{"num_key_value_heads": 3, "vocab_size": 2048, "norm": "rmsnorm", "norm_eps": 1e-05, "positions": "rope", "qk_norm": false, "init_std_qkv": 0.0229, "init_std_up": 0.0229, "warmup_steps": 200, "decay_fraction": 0.813, "batch_tokens": 8192, "max_seq_len": 512, "max_steps": 11695, "dataset": "wikipedia_en"}
Each number is 128 + 24 x the weight over its row's rms, rounded and kept within 0 to 255. Layers, rows and columns count from 0. Numbers have three digits each. The size before them is the row's rms in percent of the matrix's.

# layer 3 MLP up, 448x192, rms 0.11, rows 367-378, columns 0-191
107:177160115102110118117134155123101123151115118137173133094120117118179161108122111125153100116117151125076159135178131119136120148129125152147115134132135115141071103124143145127130103112143082121095152127141101141105111138149106144165142110136133124101136105120116107139100172163165106106158122123154070122086151129126159133147135148097105114091147118123127109087129114080165136133090099129128141094124149066173134086134145105161122098134131098143126150113165158099083068188137159124148108071140119141140143135142154125165087111105140160133109114131148126109148152149129144117
092:142100145202113094134112096128108104135128158152142143175156135144101122095138124146175184153161130146142143170150096136115126115140140119161133117102113108145177121119134108130134103115117110131126124142147057132121087149121095140147121116151134135164122125118143141111158146113140088144124125096096121112156111112100115152146159115195113150148170149122094145117177128101125142128076121131153141097135101117118114085126166170158094074138133148127157142111140158131117136077137128100111131110085108114130149144166146102094106107127110122117137139122139089092142158087150116113
101:120119131121133115116119145130154144113138102128138099081132110138134129087119111138082171094143176151114147086120133161117126141167122169135123106133122120150095140140153151177115098130147147128118111140142149161126127077099149136122130100177119122077161114136083140161186161135124103132153139127107146134173113081162122131148170128120102055133125152103126132162191134120135097149089185105085103123121134124165119086137102138114106132118137100135169122114148138115109104097129124145109076148161119102116131144123092141134100144096165132096122113136144134120104128142118096164
096:141127129160114146098134105099112183188126150130109066086129130115132093157116137105142152133128114128134144054134151109130105113112156155143142107122132131116153145164084126156149130166130104141115119161156134112110122155132128164118166156133122090108185120076095135120133134103131112165118118154070123097167122138175086164140101120115134120147134107143177135105125122163133145142145115119123091116124091122120119117121162121153136137117111130148151106093128148136115103159184094100140148113082108087125123097103163102176158160123137105138127143117130091132112107126128140167
109:125110121173129140119161111116079146114134096095082148104129177145129114117115133148127184127115134150121108146152125118184139167156141126141101158127154108131125152105156146131099103128122148153141130106141109150150117150130125061142116153144165154095140161151122160166127147143096166124121148123114159119100133085118116133144095118108074137144126099155143150113120107133126117110142107126083122147123151132128132151152143148113136086148139102167139135090189097146162155129108093149141129128106117115139110084135197158160043143121130129130176107136166106131109122146121128138
098:157177116090122101144123103142119120138132071128189127142125158163134149092121078145162129119123145138143138127156149141124094112134132102146134130105094108139186111144116113122146140148126145134126128152120138179144130130174135181119153129121128130138132178094141145110116116110134099129124147148156114107089107115123136109130145133087092130132129122112107147154129108164107123100061131158105111140152131118100133085126159160123164113094103160117128082142135070080093147139122148140085095165117084117149143102091068123124116124111156148080115117154129122143108157157115152156
092:098179142096128113118112143113120110119132093106105122112158141133110105149121113140096102099135145152138102155100146120146103139102149086120115132095125113135091133083140122125105115101115163090132154140118113153166144153102127150129118131142148126139126105158141083128179141137099110144071115169110144108102116122169142101141190151159165123115105121096147087179131125144126116115118127105129144135105159138156129140190154116139107102114157146106126143102100096130175150109114100147129058130163115163127127107123116133074164135107158107103112074112105100074138154142120117127
100:136128083170124111163122167112127135122105132090098167144068133098164141111098185178094160142144110151134117081105103103138101116117121089097135123120116113125134147133139129134118176087116097122144145131146132141146145145138094177098144154125117131119144101115121120140141169154120117129098177113139144143153130113122091131168131099141189082102106141132099151096111101118138084132125142097116127065126118142111110164105158098126084105141141103124143132157122127146084126128118145110167133127091156140086127150125132138098136111147105103129098161142145160122081117148119143167
100:109132146141152114146133147087140128155158155085113107107134116114131144122110141150130118144103122149133123162095162131155137133121136141151134141099131153102151131147131095111110188145118112113140134130153144091097173103125107175120149152171130136146094144084137128174078104133157129124123128113139080155116088142123155120124135114163114108123061149150120104089142137109158106143127149135166127158168138137144164119151170148149131064106182122143129138118103150163114118113097139157093089118118112142091090131149098096120128116110144110187098089171100149095141157141110137142
097:130142148163072138128143115114146106139095150087130122154128144122173128136126140085139183109142123111145136119114156144133146136124089091158149152096062138107120134110105149126117129128107116129150161099132137165071159140091129121130137089137134136125126110121119129133134117093120176147100133120121141068093144169130164121137153117079135163142153148150151124130155150139135123099103118036155130126138130172123161145103120106054121091131130169085156145139102117141108094160141125093165140110130141129092119118115129122125137147147139125114146151144104105125084143108147130092
103:111126069133137115145113117129112104165148126144093164152099121120143095151103118162143150164111145097087107138119143140111115170104116112132154105158150092135145077148156164139102156139119121115135092131161107127178144138100177149116098092100152107149081122108128139133140100136127097082109140136133126128164103103119111103133141135145133168150142095137153113118120062085126095179098108143183119147106129140133156139133090114152150119146114140097114153152117089091124119157133160101162136174118120136129152106120148151160172119159105142155171111122115122136118117123084145147
095:100091140171147090154098148137105087159124121101149176106144136134058123169141121147101159114084155135127141108171135156114109093154108145117109148140120122179102128186157129156144172126179153148089100120099140090148127128112147123137057136129153153142144133146167128124116119141139138126120127109104138096162134166123128105115127125082149168104131116148099132120150130124103148147180159146111126130159139113082135168165139136122168169146119111128131088116142103124121112166177120128122145090120123138099091136115139137150112160131167131122147158147128138114127142148120151130
# layer 3 MLP down (transposed), 448x192, rms 0.0445, rows 367-377, columns 0-191
103:141145157178137113130119114131141126144111097163128156139137153151100109106148146079113137136095114096062140108074120166165123120124139171113113135115170092175096129140171121150106120100118124112112148130110129169132151156122134097117111097103147138107177128136141131142134132135130125137143108157146098145202152113083145116143137120128162090114117136129131127126147127204155145121100162105152106099132126102155151107105111120100129150106143184134121140125080145082118141139118148142110121135127111184130119130082135129121160100140105166126131171137148108166133131095145168106
098:114131120109130135142162130100141113114147164138089146139128149097151159127115096105136122095158125149105147165161096152151115189117155138107117152111137136131085168097124144172135142126100107122088096071096158143120180114157119150176177131096123102158077110106126127129123099137114128135119143125150107116164107103125110149126105126120170181123166117141120135108090145115111126174129146164131162099079095110128107138087135098087136152129129115129132115083107100107143142073128106098108115126140135110110134130127141138184136093164131135115118124120174130120087137127101160106
102:097116139160142145095132129151132161132140111130118092110139139113109195147128114121103118135172088128137148114107144160082119156156090159111134124131128128182127106147156109152157135102126137133160132131136173128104114151151144149126133129112149106122138122124145139127117155100113052124118149121116139111137204100137141160100136103134132089152146125147151154120145120152139165189132120142164170119128135127117147116192121105136106112094140147087134091127160164119140132098139173095173155146115138146126148149145099086131136120176075145148147084123145085149108102139143122137
099:120120157177130094149139088140150150114125173125103124104157163110162126144125169124177098116154102135126155092110100149106127106126135082152148138170129103132099102128134139104126106123143110127160136128119117097156132113151135128149131118111175142097178137146110148132132116136107181122097158100118180124122130134124137112102167096089141153153136122173128120095135099174081166160129108119151091124125126120078116109119133097142184157125141117114079078093155107134122116143150145109096130157111120117099199132162135121125118142102125133144125125127110147160163146170139147156
106:094160124136128134112131088139069153136166139135120135151155119156115147202089140085155103136175183150127117111125164135138113113144103179084148127146120124119139175096133117126116121156129132135095098129116133128193122125119142125125136091128143143119094131132143125167084100121154137134148115105148124156187160159158129111125104120141109119154140133138151142141153136158137115134148094122123117116170176130158117109115156144126130127142139126102147116099107084139156139135184125142146064110149139094095097102140105165161136102164162132137143149100147149152131121115105087099
099:121128142089126113121121123076133132133116170127115139102128141113155109100154114120133159106146124100127113098105107117140161166122128107125088090102131163134140163171121106167138106113113156150092098111139110141114174096081137157111117090103141188143131169140101123086102098135109116119114134149136138126162148128083126101159096138116131128113120158114094086155100103114145164136065133120133128118157112098105134117121136138151093126130126089143148103136090112140106141085128166194141150096142107153149124134110136118119129166135127105138098137100119138125192100069168101142
093:137116172104142123131150113106107089175092131129116173166122163142133133110145186108105133133115139098137143117106152154181137129171086107161141131126124125142128150092128119153108089129140139140110078140134133149131140130150141131112093121136144143110105114115096161126098143126133168110135131115143121078114138143124162153124134148118141109138129143131101121093120159109134151123157107131084179155171055068128123134121111146113148122153145160156097088115119157094102105126140139116120111158110127109128156135091129133133154164096104128137159155146151196164085164087136172131
104:132109108157188146091108124119118171100153080168136110122145123091116131087127103137085154122144170103186140139129118141075122178118121103149118135186172154128156090139165088143142090093102161116133117120152153130112142113115140053095104130113132093140110153154156087160141130091145147095164143093106109145125138128172087092114130129119108116137143142114126130153143131130131140101109144164107119129078131142156147106115133102146081136103129127124130113114126153129100117127143125131143133114132157135150138084158090160153160156119144147168120107127132135149133158120123144134
103:168131114144130137109138112128106118105130111120164108148137152102144084122138114087086164116155102134160135140122115123101092083124131119095138108119113106149090125161111148122131155098145089148149103129129144129130074159085138109112156134095119193134092080126126156129121130136127092133119135121082172153155125143131111169127145141125184138120135103136099127152124098123072151118104151116132159108155123137101138127125081098116103197111149112145138149177141128121138092101116149108106105132115106151117185158100168130125133160134108182132088163147096094101141129136123142120
099:123086110076167122082147117077158112114192104110149103147079138129165116112171131134131114136094120162145108112125105127110105132098134157119101152093111131145113095097127107185170114170106129125117138095091114095155060115146124147082118145124127131149105127068118114144124153091119120097102114157121116094134130141142159150127079136157142147139122105124180173135121138137141097118139087145137130131106108140096147114126150159104147115144114138126166137088073115157141121147118124128116113115098151112140133135138126113161141096112121121147165099138141093151156132155110128108
102:103092122131087127129111121138137063152074094145124137115153139109117148154125091139120133110145143109128087131140128129164146141131172097168109121152133136124122159129150106095102079140157124108128100128094140126111113138187152091190143166128134100175117137146139146104113120138131127152143132121116116136139095104140129126131123176170146127159134130148139115118097138115126105097112180154095142132142107125102074129146124115135113134138177174104142138135124145140171120088125124120104153127128148095117110082156143157141128118117222179150116141159139093117107122129114176115
# layer 3 MLP gate, 448x192, rms 0.108, rows 368-378, columns 0-191
089:114061115136143132141134145122111152141101115143162141127123105138142105091135107096103082151141147125140112126140169207125131097144107094122137168101159137127137117094158111138145141181086107115128117145131113128111139165160130116132150133119108156098108150112087102136091129091103145092091112141099166137123088138139143139128139141121118139122159176109110071074150138103113112132111146151156084148136121102123177078141139101124153145104141141130105136112130119126127139092121184092170163119092151169136157140150111156117149146103114126162148102116159119123139146144161154113
100:118139102133144085096121145119130156133121138105106130098103139129134098080113125148136116092131102132109145125136117099146102145131131183140115148061091122147089152174144138142148093101155191098137134130129146116126123145107161123133106135162134129143113142122111125111136153110144119103158155175162104125161083126120106153100126119101145091169148145086150125104127145124132094123110105151128132097153155167151134155186170159158114083121164156108119136113129122183177147156130109148113119155111082124139158097112130159131133147166102151111145118178142151111118108181116135134
095:113114134103116170124145170119152090104148131130146141163111082152113128095132105123113134157130141143132156157147078133143131121140168149093133143092125150108126118137133124127128118109107133119154164082126136098096126152116093162138103122133166166169105139090135117161113167140142109145162132130183111116150145122141121122180135112139106102072128126071188096151159162116140135101113123162115192098162120119069131153137116128110116130140140126129112105143134117113099097147151129104106116188163108133109111120105123120135127161119091099127179151093111150111137162088106135111
108:142105158143113122147131099117139144130154122157119182090144106149136127150123174132136142175166109118110129143130153094139083136139097161126136163128152092108143165060159136143148129160104130160118129131119117129116083118154124118130137123156136173117097120130145141093111128142123131109136158104154131106160152121148112114113139148184122133168117163117134160092113111153158126119147097117096199125152120169180147119100189164081125124130154097125129167082115140128132172170158166151141124155166093126134146113126127108138138148140121159145131138133120080088126145126113153130
096:146128148127112118136141142109098137108131155106138125151106102117123138088115138144195122139083133109123147098087114120115160143099148170136118101146126141109078111199143137162160145175136153121143140137124099143158155102172119120138095081156131126117091129143136122098140144138114172097125178163131160144115112085086080122139112105138162104139141152111107132110188125169099125111127146096115140136086142163127112135120104134126115104173114091141145113099110154100130122139149113137113095127129105112089113112120157114095134092177117140108139108110115156137115151080118099082
092:130120152146108142112116159140128134160082140102110128139144107101131145102141123099102098149135137102159145110103143150108094121140140192130093125176143133163106147135110141124134123139133132170116137063090111154137108094154136118113130116136135163086125120135138094099056138098088151130128124103161145118101129167144143164141149118139141137097175108153127119123119122144140096106132164133092101084152119109122138110122162135133169147157127152143060170116152151137120151158137095137102132190111131160162129146115129164125094093093129131131134160105143127107089140129134188108
101:093104132188107131126125133123106144136119117139145133123131128113123134120089138142147137133172129118131141098119113129119134140120095126173150125165151170133134138119133106148158064120116083160142121076147132158162122139158121101147139136171113117094128124112123145119117155064153128115143166143142132147151109150122137140126142136137177128158101152074125171124126117155110137158138133080143110136102148144148110107109162148146132084107130106170167114089123121129165085159142147144130095117135071089143094106111158125136115133135173162075120184105146135154127178088144146094
098:118151175113123100182133121139136110144098138067135131134138117128134113118106131143182086138118107108151132134114169115119097151127136122166116138137134099097160184143129113127134155165124147141124116190128174097112136119179136135168126103148112101161115168125103086109106130095140124148124105116117100132134126142154137121127111124138144129133108128126110146089161106088141100080128143145145111099168140138136165082084159168099163063135129123121101134130136070174160124129145121195127133127124143110132114125140153128113129120102149144160174118136098121094105153125158135096
104:174164159111184142164101124133106133111149128119155124136149111087137148121145115108160129145151092151150150113085159143128139086137116142150115109102184169156126145110102119066156132112124106137160093110141139183162151138098127102098105137141086150098117100191143082122125142112151149154128128124126123168093143098129091147119156145154133135111091120144102138093136116159122141161097148108140162116161101159148109143136108086124129129149132146108146153182100117109139132111145131145150142113167128117144110099093134085106133087152145101150139100128086150109148111140129120145
102:151147154128173162104093163120083135071138168133115116137125138095131126119125124191145076123160156152150111123121157167123133077119093112124147098112123166144112108095132122144129136146175120146130097141110106130153152157120111126094144104192115112184144138129116115119141107126133146101147146107119168109096126125104160144152130149131137083103119132112147097166136130157096139108138139088116108107121086140108141116126133114150113143102168123135154137083122113138166138095117083107181176144106157183118108112137122123126128101136169140155105111096115113117159114111162153145
096:114128126176156122168152121109116155163125106139122157147087088169117118097104105195124139128101106159138121143123155171119095121152144164123106111108131125116141129120115127132149136152099144066140134149145129135093128111157141136162099167095116156129163166152129166137120155128142196113140155128122110122154093132083144101107109120073106150157177144150114139099165138133088127139150151110121135123157179103097111120129128134139128135127119113144129179115131098143123136117126123092135109123141157144088102113161129170122082101176092124125150191120120107117113115118141161118